{"d_mlp": 1024, "schedule": "wsd", "decay_fraction": 0.586, "final_lr_fraction": 0.0}
Each number is 500 + 50 x the weight over its row's rms, rounded and kept within 0 to 999. Layers, rows and columns count from 0. Numbers have three digits each. The size before them is the row's rms in percent of the matrix's.

# gate: layer 3 MLP gate, 1024x512, rms 0.0535, rows 498-564, columns 64-127
# up: layer 3 MLP up, 1024x512, rms 0.0531, rows 498-564, columns 64-127
# down: layer 3 MLP down (transposed), 1024x512, rms 0.0493, rows 498-563, columns 64-127
gate498 102:500540426511438489470547530474456430459399536520508471502590523495517526474481514536440424561486492491523448528520495576531494516514561510451451561506635441438510556450481507410451481532454440
up498 102:449509473488513507463438560458426465525588518387563506474510522513451473498495587460435496511612410580556480534507510454386489468509465553548529486582520522564450549519501537497421495449533471
down498 102:496476397514508487577492563605461432524524514569426546598460563551442446487429374436539545467506507511485508432555483490451388589550469517499557486523473529510484527524505537477411571542458391
gate499 100:500498471531556669464536432415478447427476545462438514531491488484520453511469526405483505447466542509639404428511501540470540434552521491473618531545575513511445451518556507471452413556391459
up499 103:545453536520477463588594525481508474521475305474496507525540451554484537477492447490527401486576433491445444506559460503496490467483452437492542545494567549636557483449514631511607472587522434
down499 106:529450520478507535510533541472512443540542525491544535549524495538476400374529366433468541470502485536490428447486397477559432523548516548494518551530413511526494406510518473552482453497431513
gate500 092:518486531378592428539530379478471484462570545535473509490545469487516475497550505452545443574472461534494484530450465548563442503431469488494350524509500531497483449526579532439492467508427421
up500 098:454449534408551588477513499503512496529565555410492501518456554471572517488460452525540449482444590482492569450487474503521490570464427437479549591448538623491474422545424447566488495549556575
down500 097:521524484487433446433532533519455527478512597467550524815492467461501489518532443445514564559545519469529504489430530479495511555535506468556472562469502549509461429541540519478434520483536552
gate501 111:457503440484452514490534442541583390418475506472513571587567447468407526416464473545460508409427490457481420442443542549471591580498520537501442483487383577466519446481439468478544493456554460
up501 104:475546437432480514430452489458394586444647456500485491511470485493504542529460622555540508471534504493447523537546528559472438359482495400617540494495462462494528435522489417460523417528586561
down501 095:402516492390475508557508499468467532494521520556504491862516504408550531592487482526526449555538505522562512511549505473489443470497486508455534534477513465483468541499450467451474439590511486
gate502 100:506495469439584533529463574463468402404466486589533475503543427497527488494516490472416537447520535536443390400510531469508511520455546476528415557545528380534545518564465502420533489574454493
up502 101:517543543457481497542510503520370452505489546530459560487467557480502553504539494612502517447561520476538516542526587490450412579467423559469550452455522579319588589534503546567531547425495540
down502 101:438430477506560534480522469511523469540388498479502510631416527454469494592549573505506488460464372475474518479461504541636568528434482523453542447526586538435604550480547458615539508491556429
gate503 098:509458529495510524461515467494594527497423545533475539521467510516551526427504510429607470444453545538510516544534494539565508500476479479510500491317494477463464412506480459364433590489486414
up503 099:500524407534432411542529533572543521509464455502492520448455447492384500459558459467517546480529488490504499474579563398405419491512454594615481637550510565621465476547465496588500441485524443
down503 097:489517475516491464535485526598414515455425508441519588833474527453529470529540459511542588490548493502522456465431454480418465456500517532449462428536485487487503620546471534530473470552514524
gate504 105:473406607567545524553479490441543467522501426573489442546539446485622468544404512447449442473598456502516481573558515513475527424456490518487495526493457545529520553446425496482476407531490481
up504 109:468586487562511518564506583503509431503506408519522514520497522466489560524436497478618432362501470437534509549525610452516442421521468470467536410581469458572489577539486540506466528443515576
down504 111:518509449533424524471534546517519500494545525468549549660550525469478480438529473494491415395560545572548544492576518606491475477538519553489418437499497481506455540509476495455478565408510545
gate505 100:481476499449539527391468490467553520477543518424409490473560571443479600464505480531515516478422548540490458554585502448612448569494553452533422441508613486456442547594498493386452600525503411
up505 098:533444565483592521535562509564570578503546483493581504472467499561519610545494455424556512573518531486558528559496523538366461520502541525549484421374534519545514493558541445540556476538522483
down505 101:569490501484481501592506542499598515610465595556479528634539503566533452519503469425435512485480572511566629465446501450465578453521445560424447462552501584498570462560446445538528519495483546
gate506 097:578548449457502423557514458532567448456440432526550586530434533519475565484613514520585417560410542404440538540507531552375452585516414459484486554381448548562526493494550594471557504472471479
up506 094:473606512484506555463450504449513532510509571524490470525496487517439487447531516579510462491533621490463466445467447478404482440574510534440545543522508437486602551461444528500595495518533477
down506 097:432527411506539504480500450537584450509586515420450433424492454460464506546483521490534517420502487511438494596544504441431403553591454539524463399569502512500563551467496508503513466429502494
gate507 105:466498433485482502490507467472424501576446412502464493535487530524574524515549516574465516553454586439483492537491472615488598530435510506470515526582539425577506535509486568474526479522572476
up507 103:564558560559474477553515563524408483550494413436564467499562442586509457494435498530540448499534490506453463425548465431473586520463491389559463421549508496543431470483474449527540507486558497
down507 101:568478615546531607491479512425418592562515450494560447633524502470453440488422506460509421434469590536424517525431485462460551480503366415558463480541482486550512522566445502550456470557490507
gate508 099:459536466473536496490486437492452457567585446368455531523514582430442502486408412558489558463564538524515498458513590527498487510444467409399508515452503606478514481539489560453490429571391543
up508 099:482569536485458486498529547521572472510554404506564489535469482440449399461528510513558527497396499591597458418482523518475522455533489470449405468499485539464515513586535499456481583468423491
down508 099:490552489605542532497421506470564461494607555443494530433525566463475450550448506539569391528528432484544521428502420527451490525511445431462454475504540429575545567488525551492442402557446449
gate509 095:537612480513462429487434583468529405507467648627458515471439454568509448484498469512462610488470514425534499537465555453502483547469540553524461428549588449540572474493486489498481437564504593
up509 099:483520521499463410566447439510550444460467496482483505499462534586496522574471583561584496608548535465535522492574596530453525569443531552556435573505404394483449503547401531486485461555520561
down509 100:520570543513448531519488477591592538499526441463510533314521547530560428484545507603497549482429500522513360443491429488476523464529402501535496531536487555610522453521471519464516432445510565
gate510 095:567464513529514583538451462572504476466519467464526510530484413525565456500536486500567496439469567430469451479501498477555570388580495433557536479541534462513441514542479564484507462475529458
up510 098:463612616476543449430571550406511442520538491516457564523642453553573447572377545456535474454546441444527429415391523515522473485437482524490488498563495648441504532531460412445469501520400487
down510 099:558463539510605497489491535498530530488544459511524523420463553506496485509438553424537443517506540520492475486502550561508434465575557589539557472536475432566488526510504524516455491464525559
gate511 105:516452525543516512579494484503526526483512494523482437526432551478517493515527540510529503455493583507491534451413445483505509435465527515453448460486526577499547485553540445554465438599510477
up511 098:435431622461462446540504468546513570527461491489442468542317471458554508556475432534553462425586556444544459572451587385400484520473517540540520519534474511605567499523478494500525472437461515
down511 103:559500474448488482552564415565558389478513460528543426377574504506515497455507542525463463484551524507494522506565519540465479463514476461489569521552453589480600390543519536512421472492524493
gate512 098:436492496471517551405477524561502480544384479507458442529419445534469469557467460560559549522587517476531457486454564621618490565560552494489443464510524483555517469571521479474495496496510455
up512 105:518504523472486499542448583550505551558555488463475421503546459538570470547503503510579533545548495483442434438472456512516515534478559502522479449467472487468556519463491466520442502482520389
down512 106:460485523549480448523497447485495480488524525482490390246572500506538433591627544476601548423484465532500455348454547541419500472490478523418469520527543463509456481484534439597483545465518476
gate513 110:441423443523607362574463466576488458520365471472465484570485563528493375557496409462546474442481497437446514576468531508478621431422408553573571475514520546483441484541448506485537457501380497
up513 106:457393508525477572575487489664496504480519518525509495549407524534500518421452577467451504514542570409475496560418431479477549584528477427500470498495606429516536471412482486508617508466498349
down513 106:510527567506594501549500445525559473494536446434639471626425489537484469499495547477502557493528581547508464486490442573491511535420478489511492572573561514426507543424489545491494456559533524
gate514 098:523475465473443536440488475547435488541480587468493451505474511551494524519535546476478525523478528472486452533435559578586560582430499493484390432402461522599577404464595519520566496414503508
up514 096:457486506441544558475394513498557521485444560504486426460510432449574471480416497491523513400451513471546582538452558434560531586513540460484460525557436421467444516510484522529473498565489421
down514 097:541437488626461475499608447467482511507544494428487458637444523477478503619474441462484559575483434486529482531528458502589536493457596467482499484542440521586576459457560530474456461537430503
gate515 096:491496503518588348547516523483460459438502372507500472484575512502501482496551576503492425546515500573586483483431526553445368486513513510522478494524447519500566485482556572439529514469499497
up515 098:501579499554442570487442436483516394539540553472512437475497547540471535469475530611519512547532420613433499581570451527460501491431509462442463523543535506473496467521519451537551469401500511
down515 089:546566483575456520467445558490483483518478562444542449836474500447503554540446409507530508497539516579489465562515499507470483463544510489403570472508640577493489444485414446458531514568459520
gate516 105:502520477533526517463470592434553489503561483508485498508531477549510577511462488557505489414458453506437449479527457461490613498486520528491530495512508499516456494453457400469474484591524543
up516 100:490562569546527537544475394460568491444502493515475497511491528469515376515464618474476434427515506484493514450566518408475566404488503452437522526428481549480453488523520421514458481557440597
down516 102:519581506437498465543454494445602524429512510608536527480583450442463516566501525485599512544471502524518487505494471460489557461486472495505495539483500563454556489488442501495572470468433545
gate517 099:474448474570510371501522451572442524445482549449534483487506439523504545512494539507512409499519570491477506510526505467543513451461526599486462538493470467530466409606492429599561391565486412
up517 096:465498480438498434467439599534374525480575488407521446464606500457489535389557520523513602527553564587470521563514548541418482483496529554535448471524450493472331441501516522464448484475539555
down517 103:497469503463549473515562478531499520511471543476457448491583532438578450507481565470468486411512414470551543467477437576514550485464459424493493422458444495440562492477451563467580527540516502
gate518 097:546458612499566474408508483478478469461537464525474472471545550529471403451601507530469596442492482514569488456577413445544602429529464473451456499529521457580456481461554445509362461450521551
up518 103:521510536481489543542529451554503483477462479424491492495445514579391428557447543505472492542531513431491485480559543519501479421567493535500510428497499428488524532514516489518548461437524507
down518 094:443461397458450544508481487542559515558529513519398427198548479484522554594411580499525466516458477504389532514525546552491464572522560462497586460501516523456512518487482574461507454493515460
gate519 094:423537502471460491517457500482543387520420491534505483518474545522429505466514530474543525550497491534540496480545377447527495514499523598448528505516565533493529600449456483451392495501356451
up519 097:460571518458502496513454473448522479528506520472482518542533576507483474448517500529473552533573478569443511608447500433493556481531490397449565445441550468436516528533508569555472532531529530
down519 099:526486558534528615525478495479574505479451580466531393529462482522489515450442429491497500585496494505523441556520517549467576437496479514464516432426592575445535531426529456515464574478542522
gate520 096:464537458455492490587427523448524445421526493510470450580495531486443553464501519454475523470381485436553524448513508534499562454447586575467519517448522556492515515483469632463510454579466496
up520 101:491489449469438483464566504448454472495519410523479470490499489498510465464516511533398529516604518476595485412632534463501492438529455480474462464569487469527478489406456523435492545440544443
down520 100:540541495450566499544580523524470492564527397441495489544588523488463513484462498547490514416525472425472453423517434485583461508446533531495435460454463479408490547522496555504513537436567516
gate521 105:553485472459542563477440484517513461583481536502497418539414490509474438496565519496504581485510493426572553461464498498486544405401540524530558461478422418509459578532503533476496521492541520
up521 110:479506414471527493539506473524495463500571535475514542519374471593406532473651489560486537506524481466546564450463503466407504448471541525545545514488431428570518548549534473434460498450533537
down521 105:560509451455593421520500465466523482479551485586535551350478484589589581523569503532445487560549490581494362494557528443524503463548495468484503547492437428379541520444454538455489475486486503
gate522 094:560484535611550500513480535485518441447567434393501483477568477509540543532509451555453471412564543504552488461511531448484505499533482508526520435415524489540526470509503541485516463459488470
up522 095:480592563541587498518488446475569608608450479579456464485459529512534522468577573474541468508473421527432423477491501492465508562581556523425509509552460440457547443556478585558511479418447443
down522 098:436521483421524532504549454513503475482446520496455516603449525527483476548513480483462520496640510531456572522431487506461505491500416423479503470510518408545488471588533416504519437603478471
gate523 107:378489465471565403494494504555540552527457445362438552534469541439454448509468536464642479422504545482515452472491487594495550450478470462521562494438365427423484413428531499536504464497424343
up523 102:521389485377572516418520530530447411487539452508590501458548476513507476461493480498441525510452480494464483444547416496440533544492551517519454543450533564531441487588467553503510512541400534
down523 104:469526520432498502511465429511450421518503477472502597540431522452512523523559449583528429498534476612497456396508437475468513501435474537464416452589538530549455590528515548575476450559508429
gate524 096:487491509497490530522528457463436440531511506516461535500583588443462565515469535531492538495550531504358526415431513448431510501491517530449476544461480471428417501541545466516525449479516487
up524 097:462481457548510394453365492602574536500447555420407485511512514426395502577533512485443457563491465536539498574455466505435466576467503480496533537498544577487484506496542493452587434551487440
down524 098:446433461520545570468510465526469423491518443488539466385596455537485616533529449534525457477429429500455472388466465507535503416382451499501510591504484507483507569543443522528477423477500437
gate525 104:522477496445504506499554611474553472495490480549487487515560450492545470519537379513503471485495502466583477591573403490413514506477507504331490490410500555488507490483416585507520537523481474
up525 102:496517528460454489478523528504515543449481567522501567504525534564517644573466442511518521534462549455503374463499533478501493587461422496562566520511512543478517466516565455537547482514486495
down525 099:527448537487533502573474492415532508510484540509546508574478505497517551586481434472468568527613522522504566507607512352547563468527550585564496535415517530482462442488432508466513491516609578
gate526 100:510408569431518488391476530502460478452495520502478508498376496513474534495494517494442515467485566488459417516612517513479560574531487505450447484433543534562485537485438455399527467533492438
up526 108:589504458434586506482442506507501450418498427504512473532573440564437456477418468538516497525545519426475525546497486472526412507490480560464433455531423526442453514439493389469561534460427452
down526 107:569549474480493545463527489527491518495448413451554544699514558539500376561495587490435430531501442460514399497574477480490371401469486463546529465482553459474532467464523476505486520476490539
gate527 104:538507505553565499492525624476566464530460549537475500507524409494502481482464466501491440522517530567444431470516480508470501597526488506561475521497446600528477479383500546509520525536456452
up527 099:452499571505477531464502496502545500461479472492508502479487570477508465593525506485525467515365501561520440504479525500490513564511440497513504535424524450452597496496515454545564522545555533
down527 103:416411464566528445515485466514428532479505569507571539658411452580575560452497545523581526447531508514505514469490539491438522487483491535503344530476513482454449482513593454452512499458463418
gate528 087:586530555470439471567408449501536514585561549558505521473488485408521500479493562524478435576478530508521562546414498538589422549459512551465511490481532547436520504508543615446541442528522541
up528 091:526493506510476558529435507493620468584470553483433467533520510523465486559492493562518505504472522548553455490503583524508472516523567418422540565481620583449468549498522525429561447420468508
down528 089:514432503533496479552537455457475543461518538549506514180492459576595521469435558464476491464462584565595523467599521527516494480474348566539530451494509515551522423440502595565526564429556465
gate529 101:471461536449461509482537576527494466562606528416438453533534504470514530451446504560559443534636562537483507481473511508509464436431457542491495548538528547500433469444462531595662521540451446
up529 099:539540545460431527528517488531564551432497438485496497530536476576468512492425516523506493566502536457560547604473538469554481503538490420507445583477473473480475515507443406481535556482458437
down529 102:483499505490492478487462590394474477639474507505553543316458511509506483479585523441431490463522491474420507501536518479575493459497546497389590404513484460556530521522468467493461428462637490
gate530 092:439558541470473545529516542635492482619508512477465488503589510481539538546434426452448453481540460529525509445536494479619525533518480510514563507439437516401547567407405514483466499499537542
up530 098:482467485480492474518484448480588393469455513511485476638468534450573430470469443451509538401496603482489532466553492506491518478477578510459483378418472544521458440514466468425580466574454495
down530 093:536529511481532539473533507522521444590538508506443504375518486414609564487460435499514467424525437597548532407501505477552467472531449604519529532497405539402516532498501497522511482459569531
gate531 102:450511589523445424437493499524583518493573458473426525548433494423544445514555451496493502523470472489546504471505556489431558448610491496428528458514437466455466496473468563479548516491480403
up531 099:471561508560507536404400511523430465514441540526442492517514512483564619519507423556452413498470422605457440514475479530540480495576567531473517482431553503520583546541490550627442536420519485
down531 100:480479576544450407490491491557564440501574365411544419768465504454597500514515450539424469544555422443505485550431442456465546551562443514474587560477529477510455449454473574522540570518524510
gate532 100:415402537647478561529508483459521522427435520511509439583411500507475483494436544527499409519551559430509453467497537430504560411563452540379514470437455427477418494515475556447548536479556457
up532 099:502441464481514429400546496405454589499512470551468541514431410439486556516442508504519599471377579582537555498425471507522468524465552584512582466574488489508561427425417564486489463455495519
down532 102:491349450553600444514571486476544512469525565454540455338552515465530555479458588480511531496514538541542450525519500482508565475512488537535496593517517428463558463547501564461522498440475532
gate533 107:547530483514464505549464501472510461498517595438497416508524467528478499472443503461422482501481604507458484414484568531523489507533563483446517505531436561527459575579457426486434484536515372
up533 110:535488434626523442478509489545538540445505451490471456478556456596587533458554385444530588480487520521560535454493494573436503400504527486494511376509507461535487482441479478507525588448566451
down533 107:513548442484524457515539471457456488506539521389543584521586521455538392501502465478441446496540551578506477470507477543506448584447553471480538421475488418483473503464436443410533547554511527
gate534 108:610508546462542425459484516492521508526527484420555493550453498471518493398470531515498499444449605469536560435510443513532447524442509413489406446484577445483409483444517465474487540521480466
up534 103:448447436532536520510426488401502400539539557382528527521438525465511507460480462511550330412497530481432497463471452566499413521620560473515514636542464391474435372535525456509510476525516502
down534 105:550451569539524563554480484484486551504451556552464527620534549522422507620441449455523395554436476528552563500375370432545453507489552535524453508525443481486401481522455454489454386530467557
gate535 102:479496441580473472496511441480448482444480471417499574598442536495509433478422431549579542499485523543542530418553481603454612522468526501560490391455532483539456510494579432516477513536464495
up535 102:489390462425469422530516477542519560354410494486535419522475525591473486604591592458536513532544501388428474553414470484556488524540522450449490537514528500560515419563452514487597535504485471
down535 104:497472539425463488466471547482484513536511534497542454634487449452429535475594479581546471533527525506418493403444444475566491458466490555550492526582482552634442444484441495520414533531562454
gate536 093:481510518518573513496530526443472635399441575461471385511453475483537620536614473518580454581478471531367504561534617551511452450495563466497502457490475467512492429472561575516530512557575529
up536 094:624441577494538406480554559403527524503517448463489473488501481520482468438466620464534564463474575428530541493490402506521479563462337448536502460508479549468497421579414527593489471473531472
down536 096:464555518507519496481493498485477593431529513441523467629461477495490508485587498530578508429432503419448487515478545468490529491516546468512521352459555363461423463598583591516508437438508371
gate537 105:403523554500560491466490551589485409464540513539476483526453489553532551478512413582454469505521576500494486523552590441517442546546454498535448559535446547533611458574507531518446509524480491
up537 099:384448567511479488595505527439526473564446433531532478498498516480516527502536442466441483456486518476460459410486554481563507499470534400471481446450460590584489453435472435616466530540441503
down537 101:580535434547487461516562425555465469479519552449509412549512504575464500429494590512578526423559463486441457585471544557570492403528359438566451487601487418601546520592563492474588564538491515
gate538 106:515497506441461588490575518551455505553538432530567585530527544354508544544439510551457479494554522516497543532560480523447515381420453494500514456532506526510458484507521503422534514522485429
up538 104:612482552468516530607542540513481527491487478546522580486446439475491510489552596510528530434549503453559478415507496510438679434568518536511550530524525512452476490609486517558615538524457483
down538 104:553488562505540505580522495527514435466649498535510549182483477530467483516369561504479502450509474497485457493486475406478473500557522510460505486475521432489401498505528520458445464387503504
gate539 104:422524454497608543518494521548437511552419528369496584543405515367472443498504491500552422505506450515456505511474452597518414570456475542560513515459569410475458479456556536526460551553445441
up539 105:524531540585433502471544509461426502496474539547492478539551506460500451523488564556431532516505422504403543590525507459565524501559536506514377481509609447539436637440547581530514412434473527
down539 102:432614453560505429634566510495476530528463504437615585680533525574433519477474387594459501541483487488488522564509515491452502535530466466462464532544534469608491503497488516582493405503492521
gate540 091:418490480516503494617429539470441429428495526578442438498492517481541472424395469561486440416569483551507520464567519568440403473483567505461479516507585467503448498556549491435508506572424603
up540 097:404514488453565427615503492496484502493580580535502422426518479575513490542489476608456575516515476533465509474444493509455499549523545547460565449570592451520554485502435480521507503530544556
down540 099:462568522462547479509478454463449518501472487457450512276483485553466497566482522437537471537494459548498464548433442409450563432494558541463504500466559506522523480493536520644551474470448565
gate541 103:545555413484510481440577455496456445449521589479448485533458449472494521525520440523448434495548427432526412491539441504490538588491514469509454442504471531528499506430544417550400532483464471
up541 101:454436479484431533461627569472531483548484513543499600509539483472631571589518471610528542485525546542596543470606491488448513465443510511510551398488438609545440504517386537492514462508534494
down541 104:416501476443556500411425552401470494496502424544559538557520513538431539500501558491500548467475540507483458503471509447614407561473551551509489511576476447513504510532512565415523504516534453
gate542 094:498511488548441521562484373441468535452515496511508418478484549492494539559521554502520486463477544536555484449517508643544524544489546598448442558466609490410475615378593618496535479470526433
up542 092:464481451444543539569468529446532504530506537519437470431466581480582491473578454541492483538599447537504443488461460415523522445508543455594440400527387446513460545577469454479485504531485538
down542 090:478445516508474592481538523518398526543496504483499439781522454466401512468553507488494456506541472536458527511577603536533470516455492497495534549469510575434471531500450496461496461532552402
gate543 103:562499583441473459531513571484584485507484531472500485512498476506513527505455562458436499484420571522518511564527496425485405592487558408521481495527549502531520561468499444506455515524574474
up543 103:587504473431561546472442565507431522483458437500514404512448568502557473447582490566465452530491496488468481478488417499601527425525540540519417538514531505517421642517589559496493475485460602
down543 097:487499543505427497456432553481468522457398463536445430692495437453540402479563522593488478512462425541481600509554454535460577495563528512483478547546531510455524573471524510450432516515440447
gate544 095:493501423522588485467443515450575529543473530507507547541494529521514554419558536449539515417542522517518614429420587506501493491504528526519551461501524454450503453496398541488530482621523537
up544 098:501568515464551478457541489533458491541522460478521504515524526549473435497526520536528467532441435493465550528532506566449514537456538479533503452627450503523495493546546455525536545488523572
down544 101:587449405404416497462424437586538536493515426549505549717479582541453515528543550386587615469550510509451525520508475517506561482498590508533586502509421466571485538404520501555503594425513505
gate545 097:573506592601529572568520543480538384532499504563509531505501509572566497466451499532391496503482433491532436493528418531430546449567575562518497386514512470442547570462466458524444385597539480
up545 096:506536476460521480523493614516519533569467554486530400512408490502619459512573511499444619421483483506590578579510542572499594463488447499486510421547540530446489450544472488538545485596455447
down545 096:473528503440459538562473433389549449542503550473540479428531509517503452421444442534436497521545501564513453545487466433488396477440495521490586452544507547468496516499503533510487409397561490
gate546 094:433442551547484434531451485395478475569458463481493432538459576631505457519558508465529452477454513591525464447480418538465480394534470492539528508573420567528524489421461505494535509487489424
up546 100:407535535515560450528518535497507519428464517567481547573453482492490536506523472596428550550609613498517505497507488472501528515501514539538447497503481394521457542485493418462522465521599451
down546 098:548470503488488542460539509499478508505465475568452527604545473559408434465520494462510509466496563529497493488526492525483534582565499545517504558401552427524439473453476458500465478512535501
gate547 104:432503570530496472584464500421460409511579536492578449503520433518503421492520570639465503475434566519568385407531525503491499566398544568509490479479542497521522565561485450370506382522473507
up547 095:521515458570492592540478421559585515450586516453541487487520530503538436377457507460409585420501548611509513490607517474590497600399445522459392508539538503441493541428386493422567474545544516
down547 096:568436445516455505486470478569470528482414465463526524524505480536520519402475511581500501533463505463510592457497499516516470465559468552486476593440448513479406468540417516498478497571427573
gate548 092:549492474577588427521556499526491414447529438451511479564562466407515515452504505476476421466447574528569453495563513463508534481458548541544502495467444549513451521590442551495433505554477364
up548 119:638469483553444418475616488520480429418493432397441422473397457437561549515498475433438505487522500449491435476574451447493536470469454425545474492567435514602514495485474528474507597408409492
down548 110:539520518509440492531561466558494476484513478495433511000522481517470489564459466486483532546463458510526450511523484422484539516533454512513526504507424508516495470484494486483534516420420475
gate549 091:451543435439565506526581519522564518559473534523484484465573525499508555430560467485520488462422489491481495490447451520585478537498498452443528522416481514376416497500410527520510476460481476
up549 091:454509464387590554536555436465471417499506535514516517527535455546451509486476431441457437494505382529534559432532508500594400484529523574446607489449475450533376436480409441468479438519423403
down549 089:577504539528529423487458554533500548460508470505488521482514497454505497512460423524522512465492599509470585546484585495361569489464477411630491432502453530566524525486602535438484587553480591
gate550 102:542462541460504563433499479576523541500474473589556414563527472505493493511469474552483526483523558443490539528502487450510532497510543461519507552502509492511462474489522524394461476451415512
up550 105:520463389520488516450561473463609482512551531488502548519560506464532517507526528493514478529539527400500545537531440529451549472449524458447526468551507604524563494549569519525445514551557570
down550 106:516584493474457490464549470606499537483583453472407547685518557440538575518511539440505407580448501547460486525422512431448485534492522472530474531515527507507473471513500485452545469517561518
gate551 093:592477478635462529548505495517553558446439578575514491478465602456558427467460542568517459451468553494514542514515432611413503478479496558471493432463439533407521429447445520530482441489483501
up551 097:599503461499443407480528522500562445506519463453502541612508526514574547539469516425556447474533530513506494411515561474467586602535472476465493505474515441558570567506476557522448501454502486
down551 099:544451540520442595472525558486554485517528586514438468615504489431414463411382491441461399378492527544546515535551414536446489433487495536440467503410462522474517572513468564508517550454468470
gate552 103:452499496517512481433490447571565476479493485520502524539523469509512590532418479564545530554556492599462548486472567476466402527459465530542586417528428552514528523504454433442595500513499504
up552 101:475547433567462530564553443407422507479523538473497517480494474569441541426476457414533515546556512576508499618467612563427479472470461504471593544487425491545473589399531485406390516472469509
down552 099:503490492484410532572505498547553479480546510479441467261544456613483437421450450414541547503494383493462543595499597574518536449517551507508546428490489540442596533494582445502452537545483480
gate553 095:449540530534550518559501465521506477485457555595523519528538565471467429476507541516540513413537479488562513559585554591540505526556431568514501435414533505367549493449484539591565443417466572
up553 101:547424510457616416416662548496494510505523493524447529532382504513510586416496454534510488408523526439469519496500548471463495518398464485537524529534435564515391462494479559421390517600502430
down553 102:541453471522578442539464470429510542572514484583585474576471544427532405517454606481481568479421491551504507532476479537440480463525542465542396419575509493512494501546586430537486564580474477
gate554 102:465434529452511558472519393527490440606575504500494489520551503432622491426424497516479367439487539430574478487479547477536480409533495510461461389446491425444397411545380501462511520519550365
up554 096:511472523437489462522518453561503527509432485515536513456439552503510482440488570479451474531482541483507505453512456419448478493493499520514554517433494502457525456548479474580420566550565458
down554 097:537493491462485482452486497616504488445429442507535487529575413493464477496610515384528499524499366453477453487491538577515422509484642493486511483509420539480513560582520511422529452580555484
gate555 100:426422527535402498482540481493515523535431488559367475554526454470463585468542484546403499513544509485580539512496584465510538518584567606683494482469521496572537521516472511439475544535443519
up555 105:516485475477480524452504469437514488542432597480536627506451547567483596456476511406633566455428509500523518467524548490393429443592472421488492467518543465414496479526554528577466550542449508
down555 105:485499477611520579508560475552581549485462490482530403632524446527539428575500541479540509336465482520539486418511456512493468373457551554474557516539462490497581492444528537557503512523508489
gate556 099:434525460444518444511451514543519454415507555459600531504486448556444518612578425540478490487509539507512442461529509540443524458508479434467572509498466525481486513534499472591449503510486500
up556 102:471526488523405421446468572426516462543517514488538581474459445491543474481443525564520544548450448412552499587432610585589490507473415540444488568502584540471528454523493541472516472387446460
down556 103:563575422566495443442501462575474498563523519552512429542455535497556464629503512578544560565454537464427506530552434506593523575525415390514450572524576545505535438435534426530436514551427497
gate557 099:472391520551495486566492424487511520430426406436552484518414491568473523452520557464553464486488548432627503511420525508527560516431561537498448413519448516536518489473505473437480492515562530
up557 091:520458491567432482469448561500587465505482479405517364466545446473531450412584448507480466458454556471532505425400455474458530499520463467493425556509511504520549407523441508488510537518504477
down557 093:485549507518528482466504441502597501531545533492463548628477541477525575449540506453432586499452541515482474448539497570521492568429534548455498460610448462459457507492532462505554441367556502
gate558 100:487497453510557505505545513452463481420460473440541537507527548495528440497516441484499486555442576427484450555431573533367608488489470544529424508513554538456430482471474528451490537485510481
up558 095:558404446578542477457446546481531525494491593510423515530521496516477525442496504559504449564496546566433572492458491509466541501572541568550440550506576534457481520428545502528457384505545459
down558 100:481597494474511477549516479447515485482518529491486541659487521436456470554455581516616580534445549478540533490466491472511479479505543554496526522412523465489382539433571412448467603474520554
gate559 098:461520433412454526485430498456537511526520468419528524525470594600476479523550497538499463596448528475494519475449529503511493491392553558579433450517489521486509558493480553544435467468464435
up559 101:456535528431465500475417425466522433469582466475475582472504529435485520483557535430510533476587458372524443475568516613535461515445550484539483378545546491408417502561457544494374492450432464
down559 102:425486589528567582441566495522455413493479464488543615481467525501449409545493412413558524396560493459551538501483472464516497461462529555461477433446434564479400517560423436555539465562486520
gate560 094:560437432505441569483533497509619491351426469470436499502433550486494547588451480501493530465577536445446520432517425527480479417460572483422492562514534588516394496589385594509587471560426487
up560 096:493485529544517478556530512527514552453534487524530475491534479580459560447463488517551593482489458536555577521530548559475532543505493470550499483453480479534524471485427514449515496509439529
down560 096:507478570455441496446493506449491433530465460606586471648526468404466449435588529523481514535579371462480411517448460503475464536403460470469475541531480480505520493475469524512517411510560574
gate561 105:515517536454516560466416553457544472533415466470477410538417523505510522510485435490508525447556510585521611606426491563502524497434534527438562483458471498519561470565460567505403497543541480
up561 102:500576533477453606498530503467530466534510516452517551489534509496478484517566610547429494490589546432432456476539558545552482476539474569501407474526492492581445464587484488516462489493497552
down561 101:441504493464462508462549514571525498526491560400511501472506546488535531511535456587558471483471517513449424497493527558508516487485500557467471518508480555489472524500517532502541505438510532
gate562 103:568526469523474425482622606493507547530460467373481466521508494475558480511473512463481496471451473473497519449453527587486526469518439563562444461442439435555475526382552607461440489597511450
up562 102:465512528503437426455466498500539511539520432498507519530501565515521520537624544484498484574462489464416474396490471458480451456482514558609504539501487418526506521399583576468479505544536426
down562 100:414537468492449579544525549477394466452530461508471470255505494548525532506556532496482528514442525460499462495415530498473439464478615550520519532525567460528510608431601580540509470572510518
gate563 092:610505503526541563493532528504598498543427532423484505506452408518486486525613524538430448477514452473438451470486460520499522539400583507541547550459548398453463555484598580475495615468513521
up563 093:473520537502472593518468482527494497431511539538463472540493465457532429477498606613496555411585490485527470492483449483469526505583465557551589504453534512537504564517566574492563492489450571
down563 095:483366494535507333525502505439470498407535492464472510475557433509499511529422558504538409524443494535482561531481527481474486529563552534503452444457423507582637557441449592517430505489481529
gate564 104:560488467485548459566555583483574509533572438551536520542599490391505529547502582523421460377507474628594497515561427492512514451453495478379516463427502487563461599513545485450463517544593435
up564 099:546469460440506484476577479514447465621506416622556601536542578403469539514447541516452448447521492638427543555482498403495529424463469493495556496486467553520471513430491528457544541530545473